config = dict(
    n_kv_head=2,
    head_dim=32,
    norm='rmsnorm',
    norm_place='pre',
    norm_eps=1e-06,
    positions='rope',
    rope_base=10000.0,
    attn_scale=0.177,
    init_mimetic=0.5,
    optimizer='muon_variant',
    lr_mult_qkv=0.7,
    beta1=0.95,
    warmup_steps=0,
    schedule='cos',
    dataset='wikipedia_en',
)
Each number is 128 + 32 x the weight over its row's rms, rounded and kept within 0 to 255. Layers, rows and columns count from 0. Numbers have three digits each. The size before them is the row's rms in percent of the matrix's.

# layer 4 MLP down (transposed), 704x256, rms 0.116, rows 470-541, columns 0-63
096:123123149113147129141177118099192164136141110120089132133135169181153113151092175156078166129143161192143146150106109148125115122136166141141075146114097133190171166143091134109127060103113112
099:134118184193154138125143155185161142109129122082086095187142069143138098082103102106121150086107152128157112133142165096123151116141078082135222143162153111134188096166099182112163082138157190
099:110143107145128136124061144168089140098143091117093116143104153126158115111112146126155099064135210181130109142046145114146133070192124132159119143154163144087117230165130103152127177115167174
092:132138088106172149077091132137120134114075118120162170144178099132133091127140120175111097128154184145146144099179108127078115098098155199116115120135065140158123144151087119078114114206099069
093:112176145070075118177098148085146115181172121090135136137112156108171170144148126127131133184118108096145140112119141084130149154170077118125093135138197123054177117119113103114091090113089145
103:167109096102124116120130096119109148126117108070145155078176158105167135110159126163103094160129104167133069125118137140179138118091181107075155137146081173193136165136130099158128110153066094
096:184125133166104150151140155166186141113110121103107137170107140134058059135144145152137121127191122131128155118185143144135118107127144091079077119137136093085089101144071140112102178128106152
098:144093148067115129163103109169133137157156131119157096164153176126136131128066057221165115116118086156148179076091171120142129204130177182099155117114133182174068157156162129142111123115108146
106:115054135113068154169148152124100137096142119126170071172085070118163141128137118091131147077188118099131087104135131121085110098096163155130123141124154117083113155149134118168156116198123142
099:154154188085107122105145146158127167111088119134149124099076137173133081098104127146102182144140131060140168078141168101093133087129110127095120181116160063159142139095108104100144136157135174
097:128119097159164067144107128134219159036121198174150149136102097123150143158088131122094094139166150157145110130154095130096081128133112142097130097163181127096096108120110113147149112177130131
106:172161141099124171093143089131079109169160115108118118155151149163161122090140128130149121168126151144112154106121057148171108146030114114102137149120082121168124125118124163094141126076132119
099:100186148128102119163134095115162128114101103196154115185125085140130132116119078058093122117244118115172123087117078145127118165137081135117124106076156143134107097124132142175088126159152108
108:127152158126161104178149135082140094093112127116109161174095122151155165129127158137127153086130130126119124123146145146049109147080081093155151100115163157064115064087116134096115116116142106
100:095127171169169113104141112123136077105138150138127125131166081098184132111104104134147161159176164141159169185122134102150080194169159144122129128176104081146135108123021169164129122124138173
096:108140072142120142183152117158046190147115130130129155153144119098132134212124086084098124141131152116187102160080090133089156119120059136125128195093133176168117090127121110157107116110147118
104:109168115136171142148093142127170170154172159115162124093146170094111166170110122127113098107165147150096158122135117114191120133092132157162153134194140121151176159204170091146137142142118151
104:130132132146082165129168099096131154147127143103162128141094151159169144149130148119100214133175089116158096171110059141146107105143081059183192123118151180174089154137119107113112162146151109
101:099178103075166152128109080157142095142127121140150082150088091131122096184126115116149107119163160147128127147072103136125121154131043144103113129129112093087141099097145095140156080186146149
098:144137089156057114119170101120136136149140149141169126089114074137139124078165162135121187129139107124161184162089109069078180107216189128135142155127122105190066105143134154174150152119089133
095:164069134129124154139075118170071140151107112149095131156141138102071151117091102112091157133094119144052088122132181062139164166120139093197094156077100125171179094130085157122118122112129132
101:169183117085123091111115180125149138138112148166135116137175176157126149104116098129105057130180128129145135179158067150091150132196145126112147118103118178147085171091146137115157166135160144
110:077118097169141146114119118098134104157168151159092089143173075163155163141160108144138152094057151131161140202136163141102154110180135149155105141101134116125185167060123072171154171160163156
094:105123113128073174129106133118072160120087081150182126132111034119141141106175073114178122080130146157095115118184136165070060119084080104103156106108149162103128072123157118107128176167081105
095:131125125131128074118077130138107069124168129148138136143132129116158161119112130122080139188105114118071126169091148138108142175171072212115157113101197123129135117123148109108123106108153153
105:102149091139110176114142085137135162149139142107104146102126131090146147103106167182170101165122082101109042134101209140093096089167121125139145148099159128117158153166102074134094142183155151
106:179162094136129110061185084136118126155090167111102115123177152116157077121210065136131106170108116080090121094130136090049110123143099140107122116106181106118120155127123114085138153132110164
096:118123116128094163159132173103186157047109133099161212130154110045137170104173201165159132114129069111148110150109161086149145079161144099104146142218137136136082154120109195117162111158131162
101:103124117098103162078150153133125093113113116124084112165175159097116127026148141115105169156111109164144127203114140089076175085174163129138160111136059141088119146082181086121094117105133142
097:157106143149074079099085147177102154133131109093142049139104112147115117138159150122042089085126109080115123087129087129104146112144119135116115148095194110126145148124137156127188124076136086
097:114118103150140184154164148100059180138128112121167105107095141127147120102156201111077143159169131151106078114182160183080111184103171143146114128167135143172113161103178150120207136135159175
105:133139094127077072160099094072144084138142104151039184146106123176145124133122079098096116162144092121132098101123104153091119174160178111110106127120172105087124110105155167107180102138093180
095:097184095093101125141162193127067179115106122151156163102188145158126128076171087161161108148152143118067111154112143122109165094174165095121071109099095190141166081129103173105089162142110134
100:191123101119111156125107193100100147098143069145121094060167162157142161113177176143115184108141121132126014170138086145074153167084157053163168125129137175150109109109095087155188093113155074
103:141150098136084135122163111140085160165106123131121124099196189169077116152143150121173130104122146113092142162076110156165169088142126133115101163177157132161107093154121076097152112139164068
107:183176138079135176127069143181185126157187123094090152122173140118082188050148086123155134157114118071112089127119163094117126128152115134074110167106194089106140135135159117135139136134135124
100:100166163103108085142116131082081132141163135146158122058157142122127107167160156080156210118138108095129101099131131150113184173137121089149139168156136104155096118163110086139139110150164110
108:119105153078107187110120167137102073129099141162160131144111159108149082158124102145116165157206102149166089084174150084162164166132137121172096155093174094099138151171158100172153168134129176
102:052137054150120106153127146098161127145180126170148126164099140182113147043154108127149205103203141164142139104140187106155137107098084111107137099090185122140122136109106159147131078110175158
098:111146078136116186174166141146145125084116124168063129116123130132149114122108128164127173085167199093142094158105116153067194146126081119038148179093091132157118132139139104118118162117132175
102:107133153080120132063130129157106068087144107138130127089154118166171133087099186134122135162108131149115139108174144129052152168114101116134135115069122144074102139145170107136112155143132112
098:091136102127112114095131127128118195132090195156137149109084131052114120100119147130083178095132134128166132182130171123131059104083132113141128140157096138126114209173147129135102087165162130
099:139093129101167092081147160129170102137085124106118174141108108128120174124129100116128072160142140120135116064172085060168091166109150159116065087135137187104146139100154101180134190169113145
105:120108078105106128149137140146106177108145068135074161098119146157141082040034151178145142210137154144191136134138199097133144133188158156124145135134113118097094187131140113151155145155147111
104:102151160135138182170155105123102107096084142125169137166206084068076151155144109141118070135141109147127167118084128151139106090170069097137117131052120133101071105215092148160111167131152134
104:135125067132134160101113139160100150152131132100135114158153120109127166097100112087171146112142128182149103182142122105148192111148155127158174127145209132188182115123093126190189125107207125
092:151157091168158104116140085177118145147107157135087138119100110111067096159208101104082121112155099173065115145106143144159173115172154087164135073090132112133097170143052082124199171170196089
095:140151104147094135191144154125092146125144168150163121152174161111121092133092083150103145121127148121140095160187147131146129144071066120164080109146112145125141134144147108131161142140126148
099:095158089081159098141194124164169121074098130188209099107167118209126137081084135127169118152170071139113125162095083091129124069186108087073080119121098089099153102137115118136145134157147148
106:150106116140188102163151178142126140090119204148175145121152139138147171116148141106118085174132105200125083119144171120173161128157097159108099198091123092121074138182171157200086137208124109
103:095129090120106123179100113152127155112112145116100130132088118155124150141128143088158122104162102128141132133127160150136192191046110170131048089157182085138147081143153105141148119142112064
095:144142100109142093207098082124126098093104195132119119161102149112093173092146152091132141135141123133101166086160143112135128090060111151132125095116141099147167183141174168129085148084161132
103:105075090106134061149107115151109114124080133077127118166136138134156140119140081109155120141133121151148121137146106140092180128123085096172099090077105129156127068076117132141164135091122089
099:123119125113128115095147129092202100140101183099096114156155150131102182139124151127165058082172091080134096122117183076120169119092107162089185112146115154099158132149071098103100166119165127
089:120102128110178103108157150112074137130163131200143112140154174145143118093178103154111129124107153125155170139167124105104106185074090126108126117098090055099117179148157193155095065138091119
098:140121116134090095128149094122121182065165106083160102092090112127152132144120155218140069178093056097135142112084090163105092020166136099135138140040137137112093155157139148127120093090064120
107:034151140062120136108133086162099138144143124105149144135138152099164136137118155143152163075248128150152163110119078116138098153128107100145104087130102146094114145144132166140091179132138122
103:232165154121151134099177145184138105131125110153151097132128089176143161113108107156165104143120079120152093117189173163172128094189131128096121194081157174058118139150182052112151128036158184
103:103084115082111184101146136142152061085082103123101119093130175113080092126151133095100108086113137160135125115101077091159125153111174085152106096109105142139123129139117105082166076118150175
102:146168104067106157106073125159119128124132111163126132125101106160097147152156099140154093143188120144114126113129144072112093217103121086077140079104116147169092135135154088169100131153090122
098:161162084131109098149103128164152118114163173134167114079141146148155165148181105118094114141162146108143161100177163098064123134140119151160137130130126106037131136119143104139183164133165142
107:118121178192182131059173074155079153090108166108150172176095143132144099118091135132106106143129064137158139077134131127122135208126197107137161085164141183074142111140135176136126143182119112
101:112141120108121134124089082097166133160128143132126130104127108084120103104164104123096132082121103137130132077076140108163152184122135123075143121152069147131141124162142072138170195064131136
106:179113091112164036106046053122102192091096132136138094128141140144122113130120142184160145059116151117120112158167142147132122178072098128086056110153111115113134124179090164136092103099135096
097:182114122111166136140114098137114180117173124126176159144190136149122162111137157216147160098138114112137116171158182083108091047094079129097158177131129093099102112152099127179173098115061129
098:128123148147159116090084159135135076177117135112118108141117096117154124121091095133132159061152143037170177207072155160147150080130154161150116173124097119109117186087150078155084208138119167
093:107154129106112062145154148133108124103111128129149143149111143091158108134122107188113110129127096151118128141107116127145119161179160122166131115076096107148103165120101165135145172093101158
102:108103127196101137122082143090097133049048119173155106151168090146103081079140131173155131141080158125178113211133122140154143104072122177140131083127131189136172166110098141122193134160155128
099:130140138116146018175151147128145134111143158144150077125166057121153154158109147156130156139140080113137149091124087157073108087076101095128138124123125121065095130148144151089189124117181130
118:118133164154075106138138198146187175173123104150156111114094155157156116146106129112118088098151143165179071139144172118172125123163082104069104084102127109158086159178098171111136158126128188
106:149133147141102186150092171104158122107141150081199170108062053113154129077049137116129062124154096100127173164155175188188161139098091145157117127134092143103190159144103123093095124145132108
093:118112103107134192118073113144168140146059108141174161098061110194168112115180108153115147108144148140161124121167143200116105148135079170120128121201140148083173133164125142112154196171108134
# layer 4 MLP gate, 704x256, rms 0.0983, rows 471-541, columns 0-63
095:154092139177105174088122153079127115112177168114105159143143160146087196140092149112127153116125161132152107088170102112174178141116060055199103143157085109104160173105193059121106102155128086
102:158119119191181129075099159120111176062112140051120168100114174133157136152135143128086095155098128167127136118110127137126112088111131067120158153172146118112170104150097131136117094112137171
091:157103168104130133131095106108162177059107131104172127068169137095162162145137131187145115079179099144079146131098151112140145107101141137096122166126172144143154153063112111105121099153169103
093:116153151120112132152135092165116071105165085132154138195118075126100126099163162161027111135157078124163107140162130102102182126131177108133144158144105145089077054103177181128161154082115085
097:144048163099096091110065068155135138138106150120193127106137091131080124116139105155122079152110068083120064119170120133145132167059119139159182123134166114132141103158159132141103111156118106
096:145121184164167133093158132090170149150157108127135154094136128155106150162093100112193196137154108194156076119127150148104091134117089149140145112142104118219157127158099109177131121182163144
095:132158151154117149135120110162114102075107116140144155111154137124103129116181103187124144159147147180142139057086127147099082158096108150050183126180144141149095165126212108157099079081089134
107:096101126142045141138114140121137133216130118138127122088090121127198108179116131092168166097130138120109082145131074153110148166074095125154116125118112087116113080108067141135089161134112110
095:074125135119110109098136134094108151126083156118156178130191071134160132112129173146153154118153080151065115154147070154149150144099109132172103117176124171117122144181121149130159121161131090
100:169134147048158153099142092109142153105147078141145110139143066091138146160086112134128105122097161154095140147171173134132161147137127145107175097136145132135122139100152125118105193145093108
099:104088137062108109136193140120116178162183107131123154151143130089181138121097168122139203199131152158090066161201128151201155148094144120177079135154187130092144134178145123159125120089119119
098:155143165093104138185151098120100103111132106137172106218092124105174133100188142132184161161130177122123152105120060167050087098166190098121073098083069168196075127145134135132138151151174123
109:075104129115083110106125085155165145116081103132147092073162089047130151141146136101131146133168089163206130143079139131148111149103085153135159143130106097152161172182103113161107152087116168
100:153155152112112090105141159076181161113157159094100098084139133105145142107091152131133141092083116143094116123091159196180223073132084140117172125109096159113166112144219091108209107111189186
096:134145091126117212069114117092081119168120111144119137143183152156161072117162118119163096134146097123069169129108135110159161178107125178119090127128137099109131131139177090109181087109146162
099:107058113147103196119146141125121121170101104113133155118119103198141090129170162158161143139200090098165153102170116135164101116108146168098110145105111186088080115080135182176140095120114157
105:080112123128076121114099095062172156152168176110153178086135141156169138169133123127164145201115097156127101189079119133123180080148077120140185105099116089080126120132140197129139203105131141
106:102201176185129125140159166092143129113123156147171180106110113070137127132134174112140134145112161082118090108156133158174135102175056116133077129098142090114105056034171110133178070102091129
102:161136164126140120134109094146125099076116186156142107055129186135156053197117171108114150179048123130098111087133137112106134113173094197113163146096075172082098177181075128137122097083148118
103:155106156110120144088155148117155118187125103091162135139214077111154141193073169136115133173115115158154127189155101158136122096201117183127168147118110089124122132089127118182122073049115070
098:137081122148129149134147118112119101111144137115076106077105246138157102141161130167151160135102106103174114179097109129166122110182095111171077139179145099052115128144124164145148199076158122
106:111158107142163113095126147124074160122161167130119148110136060099164132131170095129166149140133094147106069079169134112151141132134094174157176152132166173173175101135108213153153130178172173
100:166166110184113137122093140114110085077090124119113161168134126132102137066153087100064116175098155120134128077092164136100134144137145181070122161117123145069121128112142159157101125144133176
094:171103085019130132148123182182125135106122140114129144133130124132129171129128081146085142077100148118196123103163115141090181101141113094078162152175136102135113076131122138071130132140141141
103:131085128162109083163104118140055093164103108081166158114161066118107145066115121166138143171154107177089184157098096151145157165105127129116134114143145055078111090120100165152158093122105179
106:104113125140122114154162077121133074176142118107119183095157112111173178150200105161186141108174108089154051121113055124115098117092128105103102204116147133158147140142182125096125143110137157
097:165149156063124133106123105112196088138104146061183105126165147108138106091115145149110127108101118118106162126150158161094157177148112100103123194151068091133167069106077137121157136125163150
103:117084110136126071128114107126085113168100115157136137156136123091093122093121120166118155121145164128130105109180086130049103171173160168077165143107068129102087107100106107126125125088103184
099:158159172164139134178113093187099104175107104164150161135131172088145104137144129115158184108166172092101110164140124140159086068066179170114098085119102102085159144132177141099122163136142146
098:161087129106168127112213100126156173107121078161196119131081098099135096112161086131108116134130089126086119129115089108091111128139095103089107137093159133140083175088151182192145128107095139
105:119103143149131167116148153140114154134156100185137133125137113136161140127166161148101159121111129186103175177077111121128155092189133161107125113202149098105162113109130142135119115148087160
102:131088145117119148166108124137136136079182086143180136091182091072102115119068161118165102121123096144141099103155085125148106132121133149140173148144104121132084146086114099085077161103128073
104:128117108153136176144116095130187170139151132099144181086129122110122096145170193080114133141113139172118155158068098166171113110112137178126117149116155098111128186058129085118109175090087125
101:157208146111085107143172113087105149113075152108170086120174101135140140118129162100106170081134102140094147118120077078130124122110127175126132124093146120148169162142136195134134130090092127
108:112122106122101132100138186147113094132153177137161151120074134149127053067117136079105106197206166105065102107149109085090128140142142134068127123165115148064108201086153111110103124125094130
095:097068153173131142135107120142105187136133156158136148066186202154130143123104073128092143142175089126135123126134176128191157140141105103069152143198134167114153121125159130174152102129128147
105:107110151107125103089157092134124159154088203150082065068100141091164111139143138106095196106129173186094122138083096089122105069108075134132149093117161185132111101148099159167169166172094099
102:114107109118164126154086095129082135090093040117139139135152140094154116113118130100178136124158137145108147125088081168088149107093101134129141109148118106098120140142140155089181202103103121
101:146164193117112141098166103156110152102137171115209168124132166126212123137146166145101157075171133048157156152217138107105150188129144094135100106139180153155105099109146162102106130163162099
103:156161072134137093123095113092128145190175124108100162124160077184144141093146122093144115157093166138129189192139111101138107125164088097136084073134122115159129117154108181153133117127131124
099:149126123141114139137153110183147084113123160137099099121130138235045130112136132125180140149088134159034154158091120101182134132127082186085076167163098166090161101124114107090119091104112113
099:128097110080152098127163139124155089106128129089099168087185118113090141092090110129144138150115163198104072114168094087129094102044095130154100161146105136101134129120113142163094155073182145
100:130074125106171080090166142156091159177103138141147078113090139120148122172080086160102091108190146136156214179129131090090176184138149148134144125170105133065176117146121125144078157159106134
109:118112137147132126150115150112118101067122178129153151135063104171145130156128062077146137213158148126110113130128054176112113097131113078112110144138112127108058113167085134187151138166147065
102:121125138096121175111164156130145120208077113086084112122148139131132100082131119139162133142149146114121191117113110105155096143094119137075113150186190119139113135127126203116109108105124159
093:131131119135130064117140130114013225152161190157112097184115144148097144140162106100127160131156080190107134159165127125132144172111117078153104165137157101117138136138127099131141079145126105
095:173137158075143125185174128062055176126171131123097189146075157120109119132192198128117099130092163156114094180109137150117119131122116117101128163128079168129092176087162124152093119124153165
099:073131166151180145114145114100149124157209150142088151131140126127103173146205159128134149143096118139210095112108151162119219159085075103125086148158095143195167168090085147107139083108114179
102:065148170159119157118171086189133166107147121107064125086106087121122115114134098145107157146144163155157153104153104142085144086102124155105148150145159157113113139102133123138095141116139142
101:154130113109159171191131104109091065152104113059063142106087106049189155125091107099109119139082066144119171130121212110084179141093167124125076104138176144166139089172139113130089116154158124
098:133134064135086176142116075050173113125187122116171108127146134089087150094191120126150087124130115088123132173116128145123104155119106084144160164194196042106158126134151061131096186140085120
104:099112143093142086133116158185127103136096125077115099131126111162121163171171101191132122147069154116101123156123118141144089126135182123135149106126080178152084125159091139088126177115202071
100:172124124120179111061097098126167146116094162152137171112078147140103099123106152071112113141111161076076153121134089099116163134135090161130085074082169116116135172160089121175143116129124149
096:103165065141066157084130113113108111201105097081213139127160125176142148101096076117169155203150086078107072148090147104127126121128111147168125094111092105089139083144107130112174117162114097
097:148091099108125163159132164121139175142165150180168162163113158102133171112118170113135137082135143151174136134156153165106094140151105144189126140115120112115144153108122125167157130100102122
106:118166157143089110137104117153143139165166149124180082121137149119122084103147184171118168118107133181128103155093091123141144136091106169183105144116131110102077157087160140117171155125133175
100:102136140127130135174116118119074166180106155145181129099162195092175109093121101152085177232150086153102138135121127154163098108157127144164126119109144130128041146140192142115115118128154137
105:095135108110076180162188111133162126113104171125089093112106157097136116119090162107129169082117115146178109115190153116158107103134132119130070148145162109142117144084149128039067111124111142
110:148163122104199111147139175114118079076123188141105133100112107087150135116083189132086132138066091083156133124131140168123130091156169171170119107171103099133125154167146147175119073152141103
096:087123097118173124106123141130176113146175137073111131114155085049101206152071123188136117108118118116131153107145128133150089122113145115144111104098081115135116119166082131092125083141124174
104:142093120176128159097166112094092055159158141080114202145191185162130092123150136102122126128155087143150083122109117170169112114201088141131120154120154108157145113141116102208101172138125089
096:096157156159091133064142137154102105083127055096190115114086111123157123106101141118097104200122096132158067109149103134063100087128156149104104159178166111039064108134137094140102069135138102
105:112126056077136103133135091177138184140141098109113168092167122131143170129161160190103178094104120154147137141099090150148113185093061121130169100091156166169124070133094192074084180123130147
096:102186100061073119087103139127119138108122133175162120139092066148156100117131125162058118132097147082128153164122089140127193150156119144099089126113113098162078180083116139123100048158146142
103:128160105075150104091167127159107179134132147111187091154129144077123147097140184093147102168185146189154120051156142137136121170154166066060114113093165150161095152192075198132121085159143135
099:108155150102136176119133112174136237113119148102137179128075126083162130112156108128074130173126177136108094099125146104154102105113133093125082093158121186113105118140135086182179129149104121
100:108099137107146150110140095163093123160148115074084103131147167071132158139130115120145137136135082186091117129164158105105136111153173116164147143125103053101052085121156078148151120109100095
103:106107127143195130082111103166113207128094119129162198073113174100169057130143145123147124165138142129156116096123109124098177161142109173072101121156061163139088123128113116104136099113176175
117:128105159136141131153099085089140100128204165201133067135132136085180176145133140097102117123053155128068092132137094138059127098175129130183146097102099134105117157100138128103113101149075076
105:207149108081147146135155083119170103151139121115189108111191112136117154113160172133102118094153089117121143079142126153131118160171152145108176178125084167080111128144173099125102139127105078
096:078157073118070127164174097129148171162072146124180188112113106107101099112174191141126134196113112109131145147178067134112135136153051104188168089137152166103153156142047126149120135163103067
# layer 4 MLP up, 704x256, rms 0.0984, rows 471-541, columns 0-63
096:078107172096127076176135097131129143126058103077143122099101060107158118128177080133078090127128087140089051132123085144152074123127135216099093166160136113135142103135108104106114126146141141
099:136115172142166076100091134104118104078131132163099152155203134164126142112123174139143102111132151190109058155106129128180158091131133105132127137154184133104090183128150141226135156152143154
090:138148128049139177150124108161103134154079156114118141125162060112134132107126126164075073135094104166075143054183141115063159090137108114129129116170100150166114142111139158132100090133116069
092:101242109128138106176144153112084126079101143044092147092104097101158130116075116128124120146147178074105133112141176052108126105182111145119029115079169091102131153074133167138129116137146144
113:117121116166157165114164076119157125147151084161132174149121158094171112130124114108171131165140137153121087125144163155179098158093201124101155149156098162151122170153139145101141131118118111
096:128128131177141156087102167141161095130124186139127127127131141147174182158123138153139177133151101117136146069168113123141038107073112122124142184156100096138159083164118143136123138069120041
091:119173128152159167129082126147113089079101121142151130141189119139130108087119091201138132159154154148138151060095119150121126174106075139068201129138146173153038180110187129148100098136098116
102:097120130111100165152122101182107170147138140114096142140143128095184183124123119056145154109120137117111130098124128139103178152092102100148090157141118145156108109152105152138095153107118107
093:112097198135098126138148127138111132111146154139111102135053191094125196170138158148127162127117145104167123134129140118107106108147135133087107133068130093149150128135134141089088119169099155
101:124079104255152095125131117113139065111139171165072103122096091155129133118255133137144170111136126116159066089114063124076034069167127113135119153122144100135107165116107122103109134121153123
109:096090100114110128109150079149093205113136107153136054112139124158152145144129159130116164082113129116128190152197049130129084110087052106137167120157119130124140121145119134119145135113091132
099:145100122110145145191102110153024140168138140048108172089142162106153122139113125168098129096096115218105130159081106117143165098163088185092113090099083111117098145204075146107124160147119092
103:119205140169131142166111159131118057121152181144106185131129120119127114105091143164132118139111154098097126123194147140096091159171164086129077109050138154124077092105116137144169077180117103
100:123124084122152149120149166145152067126109081129127100147119096157129121123169100158142122131148105132142169098078166081037087141174147141178112070163165107179147111052051146138072133157143102
098:110170068087183137111141114066019140150139119093105080154137166113148093119153092131193149136161078125073181109129129106141148134122125185135096105105139150116162097151107114120133135140126163
103:166130110076145146129068144088144145101144192135183148114177209112096170112162063125160111143111161062144107123161154140133153091166159142128170107126105061113159130173116111115142155111133099
106:128159111146087141142121132117124185125178130095143117148157166122176119158087096108150134120132149090134066138106115100152182095079141129104145088141146141088148157170155168144124133161191117
104:136105105074071130130102141140113150139131164121135172150124150190082122140090117086146088115098098159130139139109125088158110050134162095114212127122103113155110130181120153163064142093158141
100:195113120175173161108154155156207092110156132057102121103145134113182089083136146130123131088118115134167132103119106111065122172162160190142151168082133113122128149062137163121169124105158164
099:160084164105098113149126092074184069155101106148143159142148086077134106129121161148110160058128160179107119120113156133185141124181148180147114114134142113131137149132155158160097112059129116
102:157077119114106125126076158086106125126096132106080100096194194171141114142161154125134113147101137106222096160109132199155122162189111155158105144138141087095120117157067131090164231167106132
108:119111117116146141111135143126058186116137145149130141111129105141160142138170108135135089098124098125112121151155147092177155085079094178172120177090201151119162114102122147166161170154132162
093:137151124088107097088103166135153112136150101211119122136108151138139128132170218118138126112097100136152168138144160124150067090112093141184115130153171111194147172166164112108140183122155157
093:102169130144147130217106138111118146105124132083155106102090074099160115103122093156089127120127168084132088164068083099149181093126085177142125123197170108087149122119100110051111149178155105
103:097134142115099122141096110126132121116137145158138107141059105102162083121161069082093129132168116070104110108204149122151145108123130136130118146107161120132116178100141109104134139127149100
102:098167099157107117166147095134161063159121131065140203093131076132180181132142116169143138133158130120148117138130093060107066150109106098110113177165173112176151106154172066132147078106103152
089:156092133135097099100155190157109128053129137134118133116134130115090159112172138123124128177157101064119139149109162120141080126131119061097200090139131166098140175131130155151192101145150123
101:088079160147147142195111079147129124089104123081112146065154159108087112072099163138101159142118124186113119103137159135144186149136117119097128170147149097124164110186076030136116077144148101
098:134154127092083099142114088089123122091156172108148082103108099148190099188151151150128115129163097123085181077177096108130153128088118095110094115117129107148140105179122205141085208162170097
096:035150129119135102123128114126140120157142151120122177148088054128175112094161094127147120122100158194108092095173051090124145135057131103167083151092129148100124115153068090099132146127128103
108:169116108094067083087131144128123101112071208118126145119097154196129123123152106064128181159182129120028110114104098145077081121107131054113112129098157153146117046088151165081161157149159102
095:099121123146107102172192130130115184094122110083117139119115129110097087138110128125130163097118119115078102140150169113135180170142142138097122115149080120135137126177148117167117138121141197
103:154185132130161141151101134159137191157211109099154154093189141140199117095105178136133162182148175150154041123129121141103138096121153122121121049088146085171090147139064110078140162156119135
098:141142119111137141156170118057134135062143153120158099140136123119122156112134196124095069111157099119075140126061125073146102137138130146089150150190153106142132160180145067117148148089132110
107:099136121101065118129162154070116065155146118127163175149164146164150122065108125176118192125128167125134134128163079179103095167149144117122132113154079095141113123095157148125136099115151127
098:136189090107089141151133116140145163162080102098111127126114083165123154167102142171188143152175143067078100065205128196117114126075160097106147091104121118149174105149109122109142133090143176
109:132140113130100143145110199111198126130161101123175156116135146129156082087140088189132102127173059132185139076126182121146144128151164097180155217127105138118167137145210118158123153163111213
098:129121085123155142092111142141096178139163109132121122122144143115153104123104092111162176089134139151170156144154125126162140117143132168116175075071144111104137122155131095148164118130132090
101:171151109160059082102028134095080123117100146152144131083111126160102161140156113127144121153102114096111082137106125093143168092110119112137132148133105100080117106119145095121047163063124107
102:132114144127161104161159118125137060092138167131118130115122205139154103144084136156079111123173147137091050139125152154092125134099149165119122128164114154081040145135113102107161125112113127
099:103108113143133113108079158103102172116145095119119150171090107035193173106102101114068121110165144108198104103150129176076126140115183088167164122138199099102115174172117144104118187158048152
095:121165079107129065149174152082123063136131115145118121103170145154154158109133125110110116135142082149098120147118135119098123115154114091116120173097126117116140131085196067139108186186152107
104:118165125092132119168147138092086182118159104094098112107151142165128102164108139174131086177059113135184185125145166070146133129217105112119093084112141073139083128134126137083080114153133153
110:094083115152121101093132148122091113070111148117149127138107136153159156196154132121088146180114135154166153081137103132116146106146109087160125105138112129162138116139083086133133118154166091
102:113120096128107143085148155127136136099131158093085136187156117189183110098074177137133131154163144122188081145121098118095144156108173117147178123170141143173173107133140181119124159192103159
093:143180138138133033162114144107138156101103127179113108158111163090105123085185064130076109150132092226171114089151155128111121147081170122159139160138109110081139141136074122138121160115123132
095:133115123046137151174159082079138089115103113159138104098094108151054074108141106126174164135106145160133130153111159157128156130158083091119117129044046101180101134107115134188132120063100112
097:042142130056127133064177130161099142126141164104139166129141139114126130138094117131156180077117143064136115147187180113105134059148121139162117102126117133192100133148136177154170211166081087
113:184108155202149123126119165108167115149158159140091125124110121095171142096167136057170114163093154168091085163114131140156128132143110162100143137121149096150132061155115125206173123122101130
101:096188151099120083142164172104155117122187168186141147129128180153116131132089196133151154065102136135114100080132147133174123175127082104184110106079107144107188186111111124145168093132140139
095:193101105111071136102066093062129081073184162153140109112108160195124140145173099157168187142143171086073100104132124120105101134128128140131118151124125104128117138131105126180092184131137096
101:102066115126145140078141055120174176143134108141182073163140123084099188138148088104129134118101150108113117095163131138171093098115065147185095093129147156121174114116104065168123148073106119
098:125137142119160161063115114099151141142126192134126086083052159140144081118122189151162138104105188094118167163134059092117189120176051156152139064077128177137126145129090115166167171139158142
090:154102136159212124136100154169070129072152176147070175116095159147149130119119152198157132127081152150153136162134121083163157160085148144108139083161178144109096159184072100148109195133211098
098:140095135109123143158094136138150218098158098131152122148091207068161181122144175040148108125135105121157116119116068120116106148158123151122131152140081088104111127051082085153105100124109114
112:173153162128060122166081122146108090125184146089081122135140177091105122081123167191105169096157165181186094172130098093144113170084120120212147105092093142132088125127153172115163132134139168
105:130170113130085100109121118137148103148142151143177143120102187132097116098125182177120158172109165121104118212122095125152136178137125158180165035156097144117033212124102131170159108173117155
100:113129087118124148117149047136165144116038148146112139110108109113151119129144143144116113124084165141114114143155118112094087042147139120117128094149118118149122125093123136028127083097100156
105:125135125144108122137155096146129140136121146091130163116089121162102088084134090142184113159140100146125092169080099090140017135115152121131161157114093176096105123064132130191125157074091123
093:102130098148187147124139146119136129159151114140145126081198154064112151148113114182180183146179094116093155137152132141102145139141104139104096102096099145155124133158088125104137089099125169
102:040090155082153149117171148199104168135144148112156090107085129106133099136020128136125127102122074136118137105190195103084121168120109171119168132117154164104110165144134146101180107143135064
101:188163148141124166080092165178158107104113065113144126116137149137150059144182172145175107099157148101075115131156144080073097075093109129178101082161125142151099166173148121128166106145142144
107:117109102094104118130167117160100085141131121127085095065134078125156157124149151115142127104141131172082132153127085104118109081157089126114141152113106101067129098138115144098082144098111111
095:127074161165169152118133164079116060145082101036113188123174154169131163120175125121168113161175126124137113095131142116110142097128128130172138128195163134071209097130180115158091142139112130
100:174135143174172125131131124152170103185129146145125121141129053127164159058097161130168068087159138110148131110096194109172216133141123112065111100120124113140106145123083109126128149142121137
097:123135048106137180099159106114172117132120126134167067102124160125144131087154152137127101152137182114166116127145146129105127171080152056115120113127133132089169130167125121160150157154143111
100:104131139150145066134124093170162167128122150183099115132086095151151119108219068160122131176149099160084145045123121108117119120118112091133164156097091127091116163140121156147172176173117159
102:172122093133112222120112119164165167143117120096117119171098159150110144159113084142180142080120151117114101133123152087118093100173175169188154114105153052130132119035069162175122126172069103
121:114138152195049102146093110112145132115163136149039095116166205110131155195094048117094152109100147152139090127121134115088161109159147106124109082119130091163065137127133139111136113104142081
109:155162146080150154053114136123126111224209112081138150104138117172162131084149143138169128067124066100090125166116186161113165137101098187107160098076097089086114129107088163139077159158152171
090:135173098091155154125160159142112144099123067119157213152099162191065157180089128107193151122116099129118077112119139130116155154197093130157110141103123042072135175132128115082163190091078066